Part of a small language model's weights.
Size: 14 layers, 5 heads of 32.
Each number is 128 + 24 x the weight over the matrix's rms, rounded and kept within 0 to 255. Layers, rows and columns count from 0. Numbers have three digits each.

# up: layer 4 MLP up, 640x160, rms 0.226, rows 244-325, columns 0-79
# down: layer 4 MLP down (transposed), 640x160, rms 0.084, rows 244-324, columns 0-79
up244:150107158123073118112147138132127128146150164119116117179133162144134121115151120144112141107146151081110103160098146150145158080117121150124150126148098158131102088110126128136097145129136109130131124148145160105145121120120136133139145117
down244:110158155080148086122122110144135135140089186156123097087115163110140108109140147088131112140118160157122135130167140120072127137124133072128122131126116073120123140106102133136146140121137121141144112119123090125131123125142093144126146125
up245:094150155141129108157133109112159164131115166144121089121129111126087148182133135130181114078124126142106126144113134133136091085169119148116147121143125144177096147131125083120153100119134124082192142145117165129151084099130132144195120126
down245:153188167126125126102175122093145143098133114115136100173077158142133140109103175181086101130109121127124120122115143152136134139121115076132123150109160109104163142125145081134132151145109141157141134089098127126139122089089129162072131151
up246:128127169080161159158126093126099150135141132106184137132137096082121121128109107118183143110112138114155070135110112128115094078130138184120116095118145159110092139139106113134126132151101152111128123123094116096156118159141144111116126113
down246:115108093141121114147117153125113111116145112165080140167136154162115129127100152146121130060180131128101162130114084122127140137111151145149121151095128151135135131114103149115137107110149127120128157121101179132128141088128132102120177151
up247:115139135127152113160157140147154107157133093110174117141129117149140122133107097133165111092144139086161094179143113133122110127148116126105157108153139144112107135077121112118131129164141139134158141102102106117119149095152101104130067114
down247:144131156110140083129107130168075069143144128134154100047146160131137126166147117153154087127157110099116094131162141124144125118102101158135129125125127114183130092135141137141150134098140125148110111155113120151146131138173140069189129155
up248:124132134142146121171123139125133099152085132162150115137109132121167085156172140117124115144167119110122130137127104098122107130121128128113120119169117116113132134118129104139123137097150148113155168094137109120139178089104171118089052072
down248:152123152190150078123134135136178148138144083145159126134118153101130086099124127133112130114120168113154140080108119162161189132103113160091102115149102110111120136127147110147139141152091140158105120134144116109094148157134097128118089116
up249:125159113133162133114153170101108124142124121099111115101095134114163141135139139129145166154117151190140105125080109102160123104115096110124130150094138152071081072156154145129139168161182172138106120121104100127103142136151122154148118091
down249:121105137166142131172169136116175110139184110108124119126139113130116144108120156155105146080123131097191130109131130126093133118154158143087117113099107107154133126122164201155104114143126116138122104085109143171161119109118147137138120169
up250:109090142092088182101120126118131144113149174138127161180127097150119124087133129155112096148150109155136138111100144122091136073105144151116118113152152106129082136082122124132132148110131150087128118152134099140148113169155082146128127151
down250:140122061150139086128172142145111136138156093173186148133156155145079106145090111119177135131146132088141108135144146167152122140116121139133102172103147071120128137144145153120151090141090123156116141143093120133116076126138142115119140155
up251:100162121142084086156125098160128135103110135092113158146135114155151149061103102106144120103167149098124139158121145087146129107128114109120123146137155142082127096130130117173135133127139103114114132150142135106146099113140137158132124150
down251:117160107154115133110103092126158132135131117087114119095118175154108141162134133125147144149149160115148124133086120131130120131137156136136127093103122117140121092142111101126120136085103142162110123118112079124083095112108085121097054134
up252:124127112154120099125176161078131116134172080123139128092143118162136094150143130166121154141165140079132135143114110110152132096114157072122150118110146149130113155114109115096100132157130124148101109147123147143151166137090119141106118131
down252:122141194070106168123092143142090106128170126106117149122150134119117117145117087089150116141164147172123111110128138132104138147096134160095096113128150096102111102126131111112143134166106097097142116128129121124120178123151179143169128154
up253:167129185155114201130131124159105124097165116122134146105126128104152172113119136131083114103117172109141137119150116106153132148104124157145108155149146066134110138122170135133119171102136095129136136102151112128106071145115092115124134129
down253:143139148103120080113123147132140117164135077144128100173143127121087128123132126094182141136150123091167085125124143123123152140132143085143129131119144153115148125122122158072149197101146097147108137144124129090104103119115145100128071082
up254:113153171111138134133121151125116103089197109188113128123132127123139065099136142124109156085135129102143108098111165117104142133126122117120125113090147114149111111112141096146095141143095164124151128126115161131124124171145124128136126136
down254:142101088113091131118138110110078156093160166115116165153117122133093167133191161106094149134157124156107155134159104118138135164124102150123125144135114163126141135137135170128104120122142113144077115112122127108073148092136108138112166105
up255:165160122100139129107152142117115096100093122125145158125112103150100102166089153153117099132062138106151127131136150150183141122131140171141160127100096186068116111154097100114103122154140154120102130143127121122152153119088129089110167113
down255:108091153204151145142113110158158117154135096163094109151071167136154133115114054110175140124136143170134128100111144104166163163139156136079114129144110124108126121119137118137162121124125121110153097146136037117140153099111131224121110156
up256:156142129100113188133145152137061141157143150167156136171128107144133141104157160116128140119141130138143133127084137178109087125196101183153152159126113145128087143098123114152111120161125106127161121157100113136149188135124156090145091110
down256:133133167093116139136135138132139125127129169142135111126137145145111137132121121140138138141086104115097129152121135104117170110134142177125197137110111170099085135153119107134145140087108165131113087165130089083141193145165094123142088163
up257:160099140131065132130098126120095129143142163116137134131121143119168125142193151106074203118165127143111118186118111114158118151133107129164111127135164132134103146138119151117123139097135090137156147127158110136128150121166111168126121143
down257:142124144113153143144106113124128122150136125148114092146119072139125133149113148149180124092124129129117141155119181105180159121143134141128140155145112081141126069124128129122101096123124122138121123159160131098135138120134135104150137128
up258:100116104139112177080105164127131170138153125150131144109153152173137138123150083120106117140156112136139127099114136121116152180096106123141126113107145155133131108100155123112113144091094136145099092127117096153159129151143150124114067119
down258:123119125137131101134121135089143132110124165117142132108157102107111117082142167134141132095138127096145140119143126123154078162123109134155083129131122099132129179122094094133130132094114188099145143149108134115172097116132102125134148115
up259:171127140152149146083107100130143142117073170134118160100100065111162153153141104122158125150133121119110114076102134162095115118090123128105123139155088099116150095156156139129075157134105104181120116141159139104141108133099193123098089141
down259:117157117145132133130137142107122132146135166168129160131112130129104096117099150116142117140155061077119108133146092127124106147176121157110115099124113082111135114166128157125118117132093098093134131152096119155082121137147126127171174141
up260:149129113115117149137134136108129141135128154124135159180124133123162151081091161112128110165139136103131126092125116124159095105132181135162149107146141116137087135087127178136144134173089087129125156137130101105129138099190164138122136089
down260:154114152121130131126080173142130137163144129085126113174136121126114110138114122109136096092164150090144154135125160130129128124151107085084104127170073129172112142165073097146083120157156152160161149112177122117157086098114137140142160111
up261:154109145120142117147143135138143151148134153169132155132167152139112115091101156135130126176130117132113152145151138142137087133127108140114122115138078138113097132120136180115153140107112131124134142146121176110144109103095139174132137126
down261:122123086113113151096150120092140127138099134110100081124097111113149113132181110126155120128157159117151119145138145174120099137146176151156150113127123162140147135140116136115066117139117145128156099122139132116110136119131086099147077092
up262:063103155116070145119130128136139153105112153125152124116125124129137121114115153134161128128208156172123129155122110117118100130103125150136145120117104091155104120159146132117095174107122125105104130100144147118152128100126119125127106188
down262:104087131105126121137130133120129111123126057162161113172139096137132123101151066151132128117103141130094145125131130114176110123121171124062111143136101136114139144120131177164145122079137121118143139122126145142127137137096135153135088117
up263:134134095136079158135148090149132159145128149152118116126102163154084114139187140120136146077117105109135147108144143137119154105106129116141122183110132157132099134106136118139129098155123132123123127106151132099130196105121164116121114123
down263:120081126137132095121112136139127090152110149107137160116141144162132101108138140090079156102138138109119120083138132129135126160163145096112109161129125161098145135121152131103118106136117142096106146132130085170124124151143138110163156105
up264:133155120158151086103131105140115118107133111104107102080120147143127144159105118173118158115137115110146172137105109117150126117144121168151117146126125169105116133132112101132175143090127118095129104114135107152069070135088134149105087106
down264:145118126132156124160110085142153136144111115108038140143135102124110185154108170128128109145156123131187124156156104157104140126124148132130126123125115110127132155103139163112101104086117135116093123114092132133174138089125147109087135140
up265:119075112119129107198159141139096148107118159119142164136169117133140138118134120131121123108124129102144137153106135111102158129133163121133118104099121116096131117153104152139116148097125119178130156133115139127118156148107161107100115097
down265:122119114141155157154098118099135115153182108113111134115150164102135119122124165141135134126110093133139132135186155106144070132113126133123157173125145161109176126122114100119115125123106147151101154105095126131122141181131131132121156179
up266:145127133145106139097147146141111131101107107108127138192066119129157137103172144084206136132120117131143147124111146118116126097154085164096142099139127121131138094136126137159102148145135177097092102136117146127149158170126122126151127146
down266:160087135120098129083128141130073100088162128156140144165111083125151145098112148118148143134094115138179121156150113105111126125098137106121140110135112107168137134067117152144129133167124123128138167114141126145090132133142098143125116137
up267:126163113158148145124129111134106149106109140138132110143113137161137151122137097125104129142122148112118135118138086150107115081143126149156119141133139115090134095156094128124120093110186128114107119109166130132102135128107123158141106115
down267:120113101101130134102095161131087109122125109142130112105143118154080144076118139122120105104159107133152141109153094126152148121121137100130095114112131074136161120142133130128102124135125135098129127113113119158122119115105118146165135147
up268:115111128100099097129139136117144137082096115127144165159093130149108115155106115118135124121142104131115102095111091159102100144096147184123090159130125127121126106120119141127093148167133127137103098143155135128071156140122123100105163128
down268:095081118118103123103144128117153111158103152152130102114112146116101137145138088098139137174075154122127084114123176108116123105120111151118126104108154133097113149144151130119144155144160131137116132097162155132089134131148096133085094136
up269:094122124105125129154150135126124106167151137132151198134135127116151176129138159119147108091117140197119148173100123123136152121126113138094108115148150140173116167146147141145134158114128139138140102143143137083139082141100151126171158163
down269:129140164154147134091175067094074158087099186157134118149099085118138152110110082116148148126115066126145136126116132136127157148097138134133097108135131106126122102117089144107121109178114110122123126136123097143106104133139115129103111103
up270:127133148118122132155156129125120109111161119113160078105143118134125164171143107068130117154152109135118144114174135128105116085117097133149135136125087123123102111113118146120127152149093110147119104131118114132148086124118151126108109143
down270:124156132105149108153095149138088132099120161124150114140126158112119138102086111129151169109112109135157113116135160148133121137149130121096153138114123126119156128156147166109132115120163122118161133118103115147121080120113096100184121140
up271:163115168155162096155159134146150156122145145125109131138154148151133129175098101112111161088134103098186113127134133149112124100144104155116101144114125102139157130109117079135126123153098144100126130087141144120086126151117135138124147145
down271:122137114164135120117126120160118105133177107146107144137107107157087157131130140146153115090151146117095098101126099109142156108114133107103098120116096158151109126121141087121095133109131162099140107128122088135120120161156135154123127130
up272:102101112165168156165134112128139156177121137156152142081110131151142092126127093096127126160179100121111142116115105098136135111162148133092125145133151130117107154151126066150097172155145165116121135131148131138159146128130095131117135115
down272:115151117128174155141160100111133159099123123111122069141084113134146119141150129145132134126118144125130101151115132095159113121155112135123141178106142098102129121151136145142147091130116124156142106097126135166122131119149143150099077133
up273:137149135094093139160118076112156175120081136155153144138122064147109123118121132145124157130126109170124116106127129140160188165106121132124083054138110163101101136114127170104100109090155115157144110112130142112136151130141120126124163078
down273:113127113095108107122096149113141108134172128141147170152121120098140068162142166082134126145172114138125065183170158103115112114124122175146135144082141116133110095130097135095085092128173118117115137114100105154093075126071113117178133123
up274:133127118112111135132136136137100118160116178129133126104124132151131118115127146145140101123105165149128135096111197120124145142145132102147127102144160102082139119146115097106154140099085108124150170137151129137144087146109123142094130126
down274:132156146157132131119158104091096124085116137152118114144132116097145127117144140093150140181129137093124117147133097146151129117159163146125131128114108070112133131108139143141122129117145151130082112142101128148063165097129144134151123054
up275:117133142115116120113113186104098120136096156107166154100145128138188168125117076138134118147192106128126135131097119115130147084133130105092124142169148083114107117139182074151137161147124121122149091137120135082138059122125121169106124120
down275:071101097119138106134151149105097126126133119115119068133082154100109115105149110162127135146116128154161100114160134144068100119122149122121114147120105136147138098132089118128118124108131130116154109110131115150141147159077175126105139188
up276:116098103099160136130103134088117131112128121139129160140094188127140136138163121160120134173145157161110145099139099140117137132160133107127174145131149167115147143117112078079099133117122165083134138122147103123102088123152119148151124127
down276:127125151149122120126142149172079142142110142141157128184133113095119097114130149071090102124175113119093121124174128121112125174077125096155144098142124104101169114094087116146166151086116128149156128122094139135135144111086146139135127129
up277:142118152147154109124162120157128189115163105142096101119141151145114151116151162174161185129110085106088132102109160174129118081139146123141139112152154135138125118079151125150121151124098134138163137112112142133127090136089125096117142088
down277:167077152113161141139119133121134130152161167155116131119137157100148139110127136127121108127106136178140140132126098108117125172117128147160147137151127104106109139092130156083115126130138130101139140104117142173146139096120123138088186148
up278:113079123125070153113160152125151140122152132126127144129140117113125128117152104160160143130138136117116138110121093115091131136119144130108139113124141145107083129102101111080133094151143130103108140096104146147186114132126130128130126106
down278:091119130129119094131121129116147129121141127137136109111151162136089148171128135129164100101128104099136142113124153101143152155153124074136089135100120128073154129145102102143109124099163093142167121103107125132100101122138147121149074124
up279:148177113117134159158112135105106114127114130144105132107153111098107131157159118125113126115136120097161139108126123109138157130150121177143160106123128115141119174134137115106124127168146103114124153134146146161097097167113150080123073179
down279:170130132094124128131123118162110130094156132148079161141113104132121124148117148127116145139110177115126107144106172128094162105091103147170122135112122061106123138103165103091133156111108110137144131121094158144129128128122108101149121154
up280:163113110126140127120147197155189108150126116117112146129100126092160103141113138100127122134142101130133106106125111108157131082086070105144085160111141150177144072147139137139100163107183136124107147156119095103172137138104123117100128104
down280:108165102115143131173094110107092128125165119155159168156150093138089133127115135164157148148136109149123116148124128138118128158132106155151146128098107128185143111069119103122144117124086139174126111159121119140115094111131150132153186134
up281:142126100142103147144153154127138141113101174137127178148169162102105092140097115193095121123196141126153141155095142162149116101120107117112116142099123143127124129111139135129124140134122130147154091084122098141119140142129142120121094126
down281:164172103142125109159148096134157127118148105081122143142082132157144136122154152102134133135146090129110086138135146124102149095104147165142132162085109132128155135113177129135109108146124129134130220116079143139089108153127102134163169130
up282:094128142115118095092144117120128153151117107099118136127126120109130093164189145117150111146118147108126169117121131097134083120105119117081140089152135105143096145129141149129089122109079105155123118130108120110120116144104145146129109163
down282:138137160144136137146124095165164140154164081131145126161126074131149139121119114130150140117155148102146135101089150145139096136162153112103106130131148118127133148148152124121135062123126086155139146107145115147128083109110100125115108152
up283:125159099117160136095113100111144179106138160155094170133104141085128121148130124151136079172151167114116134129126108112098158135123159158104123139127145162157110163093106127072135099115150194132111151141100127105153121135113141132097098094
down283:155189133131116142164091121152125159150107138123150155109096127152178124088132171118119127120152158111122115133124109155121124129122128155163137129127108136099115124091099125138119101116183153108091141154148132174126147097156144113105126159
up284:125132166164116132185164165101141123113137113125111143118106143139135157137118125104118109110121123123122138128100124115151156144120132143092149125109118113124092134118108162139134154127135147106157130119149133115093158133094115134100129131
down284:104141080126120127108135094113138108098147096140132085112124138112121129155119147120140151141142118104162097133123114122148122124119092102148094138088107115161161101099130131157119095147084148114139136159123104124163093103139163135132164051
up285:171102136111146126161096131112178151156138145185127145101144147141066156128172124125154111131141116126102116155141085116116117160121120124128117141128134115118145069133126140103087130154166175108130157133131099125103129130120146117132095126
down285:109090086170169141131187154160106165134106098137085109162126097130122105138114140150090097150127145153143073157148135139145140143113103111122140146153131153113133103125153097176099166050157143095097163143092113154109176135122152165127170117
up286:164139151149117139112108163134128130139127156120104123130090107120147160130129130102148126117120103170128159124093117120161150121145106153147093123135124136134116107102142127163141156110154129115176118144141095116094114158165145103157189116
down286:123161074116098107123144142141131111103108138137117161132083145117100114068128119159120133117119114079143148092127153148101127095124136142133112128143159140148112126119108116084159113131085124181159163129129148157179139118137122144133142103
up287:126147119131112152092097128153139136171138109197158127140169142163067131181167105113105172105141138174173112131110142092095070149135141134159134146108147133128081090139118096131110172087124151111112143160130104103135134109161094069135148128
down287:103114115116131118170116116146107119178135191175136140108155119112098142112104135127111114098131131121127135130109129110116134169132125159184118166124185091098151136129123105134142101133123119183142134125127085081104147138163125120095138146
up288:134130136126154131174147172080140100091122123081111135149144111118121147137118131107124095132126146129141131128123157145152112140158171104106118124129146113141167095070132131128166145161145082159158080085094121092166164123096137106082124093
down288:162098104094169096168120092118125170125137101129158101148089139098111128108130093129075165123134156110157111116134112166147112140110098142156130153120164088142133163153127083091131134109143156181055130102117123136143085108152101110166102089
up289:119091139111143149133133124141155105140098125108148168133131134110123146128125148124150092099099127115142121150140101126098107098146086192118143111146137118116105168120078147095123153150135146127107106115114135112117146115162091100139147101
down289:123125120125099131137105129125134085101169099167151167092135146191108129124122130100137144116141095136171129153126130142123125112170130144116102117102060112136137163145120184100126083132096140145111133133125114128111134124142145115156152127
up290:133128151138129140153131140121127102123151112128169131128139130159145139121138126117138101122156126106125172115110115101126155107099088142153150149146163142156109115144118143158088142170143173151100136121149151122159191119136154171161143152
down290:123118145170122099085126153120158100127151113098130141125134109111143103138100141127116095112104088131158150128144157129118124121153108098148122095138101107136128181076114113133137089135119114096152136119133146137166125089103107103119115148
up291:102140129106108101125125158146147119134163086110123103136128138148140134149110114137114107140177173109167143124125165130162141148126112116120133153133155113134145112133181101063201108102114134123119106100143101144127173121130121118080124137
down291:147079141148117076143108104143103123126112130133142156112114104132136110105098121117108125087139129123102082092123110155077111131131154108116127139099109149127145156146081092134098108139138127157135143115118152158110066122112056121150137126
up292:091148134165110122143120158110114137149117110151142109155167149098160146140126146131127084144148141136116145116125121172138123145105141170091127125108132130147078128119112137158133162142140121141124157116117162124137181110151130136162100108
down292:123140109099119119130071094118073131089087142128120127064105101122134137098115117148087136159095102140181113169166125111120141137105156136125136141164100113162128120081107149123077131107084132111140103135145104153118148117140126124109134107
up293:148130128111131118139130132124109103121082181098157074141127107184132100149138145129160142168110137102137100108114104123147121069143125124115120119114140114050144152168139147131155123119147138156169130101108102137132115125138119150122143149
down293:115131147086102125168140140140159121123117116161095124076124122135071068103142080129099133106131133116153109151128114152091153123100135128097111145115114135129170105134075112157108142116121096139122110118175109132132107099118052127142168106
up294:079108100096118151139097103116130128108117150115099101111119124066129147106151125140121140088163134121100180137077132141122139120156111151112138141100133131140137111085092115100136120149171193122131177146102143100103088108126091169108124115
down294:144173130109116107136121142117124128152152166116143158136131140103134115132124140110111104188126173158146135076133114105094140128093104127150153124109137161115098126116119158155134129135122139154150087135154071139159142138093089112109153132
up295:129109126118171155134142130170132165127111101140160182084145105131158132180180161126066119176173158130124129126125099096099103141197161141074105197123113109133138089107142095170119189166156091135170122075131142117062100102115138117175152153
down295:115116116135107111156065127102119109097086140157125122140136145101151146106134102158168164082115104129103125155145190166127134161110087145127132104126158096146129115116112135113159114149180093117124178110160080205123096096127116124153148161
up296:170144143182122121154105136145142134122127148069062143124109097122122197167160157127130141112126142147152127121150114114108166123109103203139158167142125124147103095141110105137142109172124116139134114119149109153137118113134143132132093100
down296:132133162154147126131152114111131116069119101182182106097141131124107191119112135144101106150086120078116129105127135134125132142153157109087110119158096123137188151127086137160153108164124113126144116154122144161151124112119108092080141143
up297:138143121146111182117165153121115123110124126146169169150101137122142156096108119122152132131118125150153156153134142142111090143132111133126149117162113124105119103148118108158151128168120115143164112139135122096185145142129148125105123113
down297:127095125112092135138158146152086149103141155133135146154117156134143136099167139097111153133123087147111150164135129130105114186131103088138128166170123143192132104145143116151121150146100164104142128122097120118152121114141145116087149126
up298:093126160142131182135133142102150142142136099159121143147139127154122108098132154104109098155087137158165128129124163116095161126113123091139102151123117149116099085139132131119090123107118131142111121146123125092107138151172136091130116126
down298:139148126138109117129150117149113125160144082124117102141104055124142138099115152123126164157105112126099161140168143139121112143137139141149135145123098162182138134135123150160143106129080118166100114152066126126131153104105159109132135116
up299:128114128138132137125112099191147170147132102140162119115139158103116112126112095107133101164131114141087159123113154146098101110121149135114126122121127141129082131115118091110119138084167133077157178163154147084134119139120151139109131118
down299:168114144127127138105132139122113107143101114163114114124095131116170134160102155149090122098147124078110104155135126159137100165131123124132126080118108121149145141144098073144148124129123116137129166114098126110060107158168141147078162161
up300:125149136153104168120107106124149121172122156151117137101120131165135108099112093117150105108142134126149138110091122125115149133136126139128123104132133112113160165134121126137147166111120081128145121159126065119149103086111117114120116146
down300:093132130128150138088143131121114174097159146128110127109090127101142167105108088132164141135104187121097117132099137134155134163122120084175119107124110109117139145115138170164142111066121095116083115124136134155122132132165104147092141134
up301:137156076077151129161083164136137118122142086174167124185125146135163099176153179094123104147123153128111154129147126144111153125145143153147133149150123105160115119131162117081129124112155074115116104168092081114098135139141091163103135111
down301:112110151139130094171122133067115131148161140110112118090148104106099120117144120144155168121095165133140089132132139090120106144144076123108140118157122172095133154163133142139141082112135117113145109104123138136174115149160135104150121147
up302:128135097142121093113177130093128146144108120153145142123123161115133157149084146122104121156125142099132155119105146099112108138127120157145162183152181109075100137104153139116091100069109117158073150157177121110155109126129141134091115128
down302:103112132126132152107137130132144180150145136125147107118140127129156099110136130117135141122120130177153187107146140093146090139160135137140156120073076131135148097131123133145126144154147074142138154122180193127111118130141133098129156136
up303:132126144111141146114185151128147135140161130108143115169118108077124124097117130122123115103102138109140130079164108093096130122090138132143099135127185156128144062125083159083157143164092135150093125170114125142124143105110156154154129092
down303:141103126129120099151072108120124111094120127132177150135168120103117129128105118144129120147153115171121123096140132157124113095120154155169169147180129108147148126104122147089096040151130103126105101117129177152150171122112129114115134179
up304:152120139153110126145116118136104141141135159150102128108116148118095173173129127128144116163099130121114145140158163130114123098143145136086155187149133162142110142160143136162161149148109141124146168126123148114112168112110128145175115119
down304:131110109111149079139115109121128114140131144112147168120072099111119136095098103166133117132092106113127076075126113121136156143125137153146125156160077156149149099150107132112128144116138161158075136181138097153129150116112106101158160150
up305:110107107092097106108086144131154131138102146063128152117133130107123164127136085127096133112125141176120154119105145135148126118160098114130112146157105122119144114115142138100150156128173126094157123129150114126096139122085154168105112100
down305:126086125070141100110093120160141150150116137130131140114156187105144137116115139164154137132139113144145132135125129136123102126124122147160155100116118159132118130165189110156126164101129128067131145086113120145144077152163164124139150105
up306:116137173129134127131138102116121135162137173123168165158159140156148181126144138123154125101128082094121140131136139095103136169117120129116104142111206136129135151134121118126175103114106113123126134145125150154148135105150126168139110132
down306:108086130118098098177137137091132091122159102114086146155125111126176137128147152123151159146093117101088153133123138124146097121127139113141139118098116142094140162156137135101118074135119163094148128127124125127123139092139100101134114116
up307:116128091175119095158126129119090130123171140094085098135105101130159147134127120131137082129125128150136111122150108176121126135118157121107138116141145121099082126101126127118116116104139085086141145097162113150155154165139107115151138138
down307:158156158107160115105178081104134130090092136087099073172082129124138141082137122131105158120120128151132176137119151097139119124153162095152149125105097121120141148141077099131112105134129182148126157175110145106125109166101151112158134114
up308:095117153157131143082095125130091108146147108127120119122120152162128112135087152092161120121136127131082142163120120125153155101108175149146103108179110136112110107115130101166035144168138118143165135138138137100096130165113126098109134130
down308:148084106094081111141107125183124169170172111096121151081128122108122126155144132132140115114119166136130107158141187128104106124147147164097124142112134153138116135143185139082152102122118146135155095155170137113105129156116153114150157120
up309:134189101094103150161150151125145143112128145113142156114115131124127122100108125126147120092106151137105095091127128082100107107129104114103136125069132092109107162142150168098133163127133112091111130142130102163119149100121130134141157124
down309:117126100097134080120109100128160123119134146102125145100127158095134152100084163140151095112140130112105126129133132120100103121151137078119130163120087073124122071110073124155108149078082113104172082143137138099128150124133146118135164098
up310:114133138114152109113143108152138143157139126122087139115123144097104097100173107117111085138116121142083145112093105102124163178126078136101137086145117096172112155105135137119095156136089102130133129138132099144135134131144160189142107113
down310:170106140124127128125138096132150134136146151137154131146130107112112108143107142155143163193149113111123162146134169155137120112136085095154160146088094133106162121134103133149092117136169175155112080117103091117120124087174112115079178116
up311:117123127131099132143164144096132166122129147156094180127144138123110128137148151126080105092111151084102088132161126165133171130135130144149145078138130174162133108146106157129126093141083115110143120105149126146111122110148158140133122113
down311:126134147107101106116064096172169115148151094115156127116135139081131144139117143137132119129139128113101116116116176142098095138183143132104112150132126100139144127131131111146137064111179088109070066110088128097131124146106154146143121153
up312:158161114177151096134119091121105101161137167156070086083104123126133151102133143120110123154075089131130106122116159107110142145107151177157124144171125129080089140118115122110117105164125126163124151130138119138141116177159171136120082094
down312:131124147114107114109133154142089095146137088158144097130124093137116144114133177131090175131106113092124138134147158130132162102091108125136159108120122140124089152130181095147169127107135071104099149113111113157118172162112112119116144106
up313:132123132103060131118095169118134141113121141144149118117144121136104125133118149134136127093166079173119118144151085146157148178156176146088149125093151141130103147083154097148108154108116122131132151150162138117149175112168155125109154134
down313:191125136143093150136127151146141111126128127179146107162161130127126110153116092114148165141105167135127173121142137115076109181128159143090148134155126148120132111099105143095175098123144100142126122150110090152103162097113137159108104170
up314:155148083120138140111102160125158142119129147143129123136101123135118151161146141136147116142177153148097148156112124159149131146108133118152148086120147130133116104121143128096152104167092128149084169142146111129098138110177168137134104108
down314:120191136144089101095123119064135109111138096167095126090150131125110127145103089151089177077071115168107112127112066109147144071089160105101101174133146130128132152145096150154113130140147135119125111121124145137148190133122168133127129175
up315:097164105098144169146125166144110121080131124159149129147110113162103105165129132116135145117141104087113151120123108165168111137132101130112146103139137122127090168079130104104115084148157128143153109100170121111140122095145132170121149128
down315:142135115147090080097157135071120137126172179132118133141145131145101072140151123112101131148114109144146111139116135098134155174134140126128129135099156116119111101121149122095180131175164158138123123160134122071089158115157125167139164126
up316:127171120115137150131120162135183146138155132124106091106150166114121132142144121149137105151106100096144136119134143120126163109110135126118114119149146157118084118069113139107126127172134133117120100119127122156136154144095108129086124094
down316:149146163140184117123107147110163151108131146126125143100154152111162134132085167129125155136107106123153111135113127111145128152146097117117132120114104136160167103135114180131130123117160135136134138120156095127104134148174141162181134155
up317:140115148107157100117112074108148127160110114108112150074102118144165119173130153086144105120116123166157127145108138135136118158121113139130094102162139124162148146155108090116134131117111125129085120142162121113107152148120105081069148117
down317:148149128167103138156136136154132136151148075141186067111128096155100126076130136197122146100163076134138172099116133140099179096120112117134122112120125137130132116118169140158130110136166135135104147154116101128116102124109163125156152139
up318:123113147135149162121067097137107173153101118155131101122084159158118123160140129131107150122111139097113169139115139129147142156129163159160136151144125144167104151096115113110145118109189116155150136094129127122104113126107128105163112168
down318:081122122127157106139108123158101125155173115154107173107144121122124171094109157128133111130115110153109149105135131130157135146112120138136179164106113162149154128119094149110086131108139165146164145129138118146103138116130109130131131106
up319:128131118122154167101127133185164128128125135121154163105107134139115185107123148108141116124133117127136167126128132134137143135110120118127179105116164136166162121133168156116103110118098123144142092140150086150147131091091126168131126120
down319:141142124124132134155070112104103115131090117124088107120116133119082169128094092139153173128127137138093124127099165125135144167139152136105110136083103118176110118106158080117091170135135113109122094128103143119159174124101114144135125124
up320:150168122139145131149130113112111118112129127145159135150159132115128116124133091105049128104168104117133158149126126133112132112118159112119131112081174139143115132139145120125119150171143130133131082121153084133134167104176147122093131131
down320:139106167160171164112095140126144121150100107186161141139094114153080173124106155173140125153097148122130106095124140095148102142147137146148145121144112147107131141082123114122132135103098160129087114110116128133138100108121055118151157109
up321:115102108133138143121123143110144139141112138131131122127143105147125134123144166078133117142121136128115147125136108109125122127076141103105119136147164173098147107135123157112148118132103089143086117144166113104037154187105139140098111077
down321:192083114162129090115126098125097102130164091131107138109138127120140121107163150124145115130152118130091101123135111129136141088141193101105161102110142133112140162127075085116134133101125125118146126116172098169108123080113126138161115117
up322:100189105133124127170111099122122117121119154110120138140135140116106124108142137109142082141076151147159146124128090170107113117135130160154144118139143096120154145164151094130130110136088135089134076129163129163150093095131132140141140117
down322:143118134148114125171190128136070101087169061171097093147128146138168121134117116138146125129163160164119105115166120098125080125082123101140158142126101106102140095094095116149112143129065175192111141107122137120118120131115138132148107075
up323:102156123178123112068143117079125143133152127133120184110127107097161116122124121125117108133155159126132207109140110097115111158109144173138110082125139152156130078166164131089145100133125133115137123109110080123102148113143119149113105093
down323:131140175088163160148119145146168126170126151113165151125109182150128131111095103146125159149161146173148131193104123171138146151128129122141188165136112128115141096118129138082117141102134157146154163113129160120120157124148154088099104124
up324:155137118113111113146150103145129122129093127117153143139142090145108134105137099114129159117120129125121150141124135134125102125098109143129114134170125128111157136128170135147119127146100150121115141124127154081151097151094140126083149120
down324:116134126129151117126106135105131108154145166140105136133139135102129140070169148138162145104170113105126148146132111075181144126122132099124148150117109153197112152112106092139110131108087112130170096102165083104171070132103156111181156168
up325:128146178156142106149125160146126139123158142137172099156118159094090123150114138159119105104136116131170152138135097106075141152127135137083115135105161129116128178143149132148188138128106106113123114110141162167120136092140140174129162079